Weights of a small GPT-style language model, trained from scratch on English Wikipedia: attention and MLP in parallel.
Each number is 128 + 32 x the weight over its row's rms, rounded and kept within 0 to 255. Layers, rows and columns count from 0. Numbers have three digits each. The size before them is the row's rms in percent of the matrix's.

# layer 3 attention output, 512x512, rms 0.083, rows 484-511, columns 384-511
107:121148135143117137105082135146131155145126105141139078093096114123138124235140138096098170141138131106132083144153122198144177174110163117119167188137127084150131151091072125119125118127156130153185135114161135137111142157059202102139119153159082104080090134165096132167134130134119067172093135184108151117119144151110116129081101119115122113083183161122139087131145110160151123141132
103:133119118132062081147127138163093122185156148162150201161120106203120109154099145152169106187138123104109140093083179103111099120151153081166112103158179101116153129090151150121050157137117136129127107142104144103158159135108103192140110206093123118116150125104066165118105171166109125138085197130163152182166154162055139125136098094063119038144179106106186162093121208144123097117121
096:157127139115126110154183139120173114127100119110141110061173156062111156107090161101192146119106136115184134106116105158073129133110137105121110142099159129111080117076120128100076141069132132150065144170082110175044196189131178076116120147157109122139108159126109106127130082180145174138154110074212153128169095099115149136139139130133195136229120119175138150155122156152100155176156
107:137092093169120128162121115166119143091123125114170133137139193119130164116100047128095128141123096102074125165137129159216144103073085177120092149093163111121114109127095146114169130103176145081131123067113087131174147095119151067108152113137102157129151092113167127112125171164183149181116136104132143137117130134129152131132159176109142133181113161028145116096109139170157094142097
100:135128160142126090143156182118134108153113153120135106136109150099117140183172145177146152172105130116103112073132127134180157121084127149141156183136122107152176212131100116119135129157138104177115116166108199155179118138092079136102155100083188166151085122120177133150077187109122130143163152183119125131175136143052129125112103069138122155135112097197141182180155095174141157101147
098:099112126132149156135130105126080136103188147083131098152073101153105138111146085096141152166133107163154165164174199096113115139147068114145129092141076066130147131153144171173148157140098151138161176071187178139099167139156160110148148065122130111120217083118117078172182136160079063127159149196106112122100138079142147147114173104109124093130148134156147080149107116111147137091154
096:140097102048109113136141148140135115187160117148126106106124137094163103075113101116126128159146124097095156120142142107096148147077100154124162143190125118112139089164075128053145150077164153120163195125111103133133147145122160118158140060105140173143106082121139110151104178142173154122133178158090106166087097119131178133137165120102123178152131159173148125162106119140164124159152
099:118106141133130102085147100114094126152111133123124126167106122169116126121109078109119136163123116119157094096105113140165133194111147116130119150147090172096099069136130126199202107103147107125064069099116121130097134140162132150112146131119049110140188132123118201125135042125080116129151113138106189116113146073150092156109160131154102150121111133089126159129103190162094112162166
097:142107088103153123108177133130071110137152186167116122109122120142110142114109125149121134160144094158104161103121106165196116125116133143144132124140081115140145140077103125116152161150117158142140092097181098113102090101130096158190149139145165071123134110210142080165124001118137143065128082144173085100150103135205089134128135135162113088077133145102159129137181141165169147110095
104:162177158127128077087080129099060158107124098161123108129156151099131109139123122134112169101082123098130116118119130148153098126158122194144131093078114162113123079146198116116136118115130088128175147104099146145159187146103131108129127088119112146167121128148130151112084154160134104088088159083041121120184152101132178119088072113168126180125148146123164104087116154126144168183155
104:186123128110151099115125094147111145119097143160141108140088130123157155161153170154089121159073072161122087187119130128092121189104148152147161125142066141149081121122100137113120117113140139182133034127146121115111140122139095164087141108080159103121155103092175068146173122102134078148092140112136122151138134127149104163230082100109142225142133150145108120170103106094148113117066
098:184105095090137146120139072125127131139144147113091102078165120141177129125108119135094168092190079134154150102118125087095103133123134124100160148132136121119108146119134115136167144073089092114159165140117189127107085168133159144134134075083052131083121141133117095124116112169176144085101153161083094152107174065105172145151106133134114069169163133116093117104068119061129113122169
104:110117126119149177137144092103122172121127139143167123120080183155122124132143144120078116082139194145177138133151157149168145216124156187120149105119112095204163087157130109088174092118097166130140145200210094128146131140121154143072171126113118170182139144173140161105170112124106196109147067143129079090141082116194155170146156110146112101111137148065109128116127181079113107191166
098:137208091154137108134108130131100120164135166145124141146089163130141129161129130156140126104166134119150135139170134178105098169075138083110146126168140146145142184080117071150162113139147161191152122161100180138085114151098176116152159053171114172090079118088089151123102172086139098117100116171162124163081217067105101053154131088124141127165129128105127124130147110202149155144121
105:107169141074137071131112095138098087071109093118177191066116175141131123140169129171096171143133162160127102111103155163138122178117097192068138121101129142148136093158111203157111092113155176144075093127146086174148172162133101097143127128100101152033152134091136135162109119148124162182145166072095162013107129109137145080123174145131155184077168175125100119097044115106116106168120
097:096158116149138123156154134121112150142082090059073138122155126136134190088108134105076066159136065141120146149129160096114148120113169187126099103160159177119152085155146113087130168126074156097132093175082173127158186169173123181076167071147105088106095086128130115099127099124102202156152103125150130123177206121102098165076187179142102163088121073167141152142150126147113093130104
096:109146138133085167140111143152154153109135127107113182114109148182079152104138138112148175098144187127180124124124134133120112097121160114081119104141136132141121130123118153111157115145148112128083135150117145171177120154195098105171143129173117128154145117066126060081155113118140121139110081138126129127082099160135128098155134114107128186107141118185075156132105104160085071153157
104:123145135146171141129176114153115149068080085116155152139099118184080159120129137138159148090125153143145091095111118134072122160159123121107144154110127116126194155167110157169073088128128129100153100114131112082079134117167165110107117093158069140143163135172121129179172092142165098106110168149163145100144124150127125180109143125188137129119088056084102137088119104136108139128117
099:096138181105112121128104133211132138095095148126113158097122138086107121088130123081186140201054144121100147137127140162133118170116115149100080123040092167196134082185186176132192101137113181113150098134154097130114160098156101114118140122116085162162166124096120132115123124185168146109132128084086161103113133149128111166162116110149134199095179087139106164140103188125043112128134
095:117104141100140135074088137121109145112144144099148109087117171106145090123146116132117153146142152189136129140139132129106153149092072120162145135129159097128165113148109199154141171163164086160183144140092110131159088132194122172103142110082105132129048169124093112073145166141137088155119162149115116130129107093176099153103132138144137100097137124118147131135122084124095134051087
097:135157140168104122200139097100058139132133111111132094080125143133109144211179098145113136153124130096141206105124150146029096105126160071178133151085130072152122130100134111135115121121119105129124131112110111171090119104149146173132153084182116135093061137169121192132139096160116191134141164139144159105211137104174153169111140147118157085124119126131072121129127134128145135070124
104:151121175136129109158134144103153159129131175150115099083095087153137167163126141170176127110108137145061091162138209143153118111126115169179106138107088059130153171184167138134124159146173134144090101134138142094121160073117142125119143149192131117172106129149092167105124167119092186116104121072129159146081172106107142134127125091149120182189073061157120146164179105131107149127133
099:111144085131122137153107125124165148123115145131179097165120126105140135172153203157121109109109138150133152122170112107169130106105151111080182154137134188053177134158122114177145121126162166146117169124178072086107109193109089145107094083115145144086107139188128093124095184104139144184155128121139135075181125113131099111170126140090153137093157153140104147105131132064070121133151
099:110129113141138120180142192141130108204133141107179138111158092125144120193120085143131145122100176102122117102176095130111133062091106066114136122112146173184105138146099139140107105100152105186145109115211171169045138093163138145144099148104179143076141115045117113194172131164159102184105113138169091105123100104164072044158144149139111130112098114151180138108088179109129144195131
098:117113047080135120144176113124106140162117104105128098177151087127129068157156131078122091122140172166075170114147133123154092084128127123131129091156115094131109112083095128048107154057129173111115110080109132112105122124099159172117080111101224157136116098162160174141169196133157170189083132111158132136128121141187078109124067119143205121183152136163129086113117169131097131076090
100:160145073117167060078108078139106078088155144109161148121114168142103176160082117148167108165073094177116146130158128163112182162145103180124139131128131164077167163141159110134087104126170113151112081118131203121125181202120186148114115171066144107100074105121095130088136136171156095173113138140204081114126124147166149070110050163138092163111115132165169156105156094194125118102134
099:079181115111108136130115159121173106102143138129128121164169067086079102117105149178132148124100106167145086166109118194115079116131094127121103108079174147172133083134153092152139120064118120170116150160116109120133105113159177109127122138030136103137114121167121114103141061091159137122147121137118150134140124086111110102117117130144116179118149182134176129119072159133134155177184
098:149168095157154123110114142139159105124102111120140146110125159069103149136103103180127073138149161123170125132154152130109137136138114123093134078154148118057139116111098140108143135099105149142148134114137139123129121164101117140130107128101091156093158131138169127147057093128154104131162124139162092136135156128112147168151062117101165095181130141159072120103114134171100105195151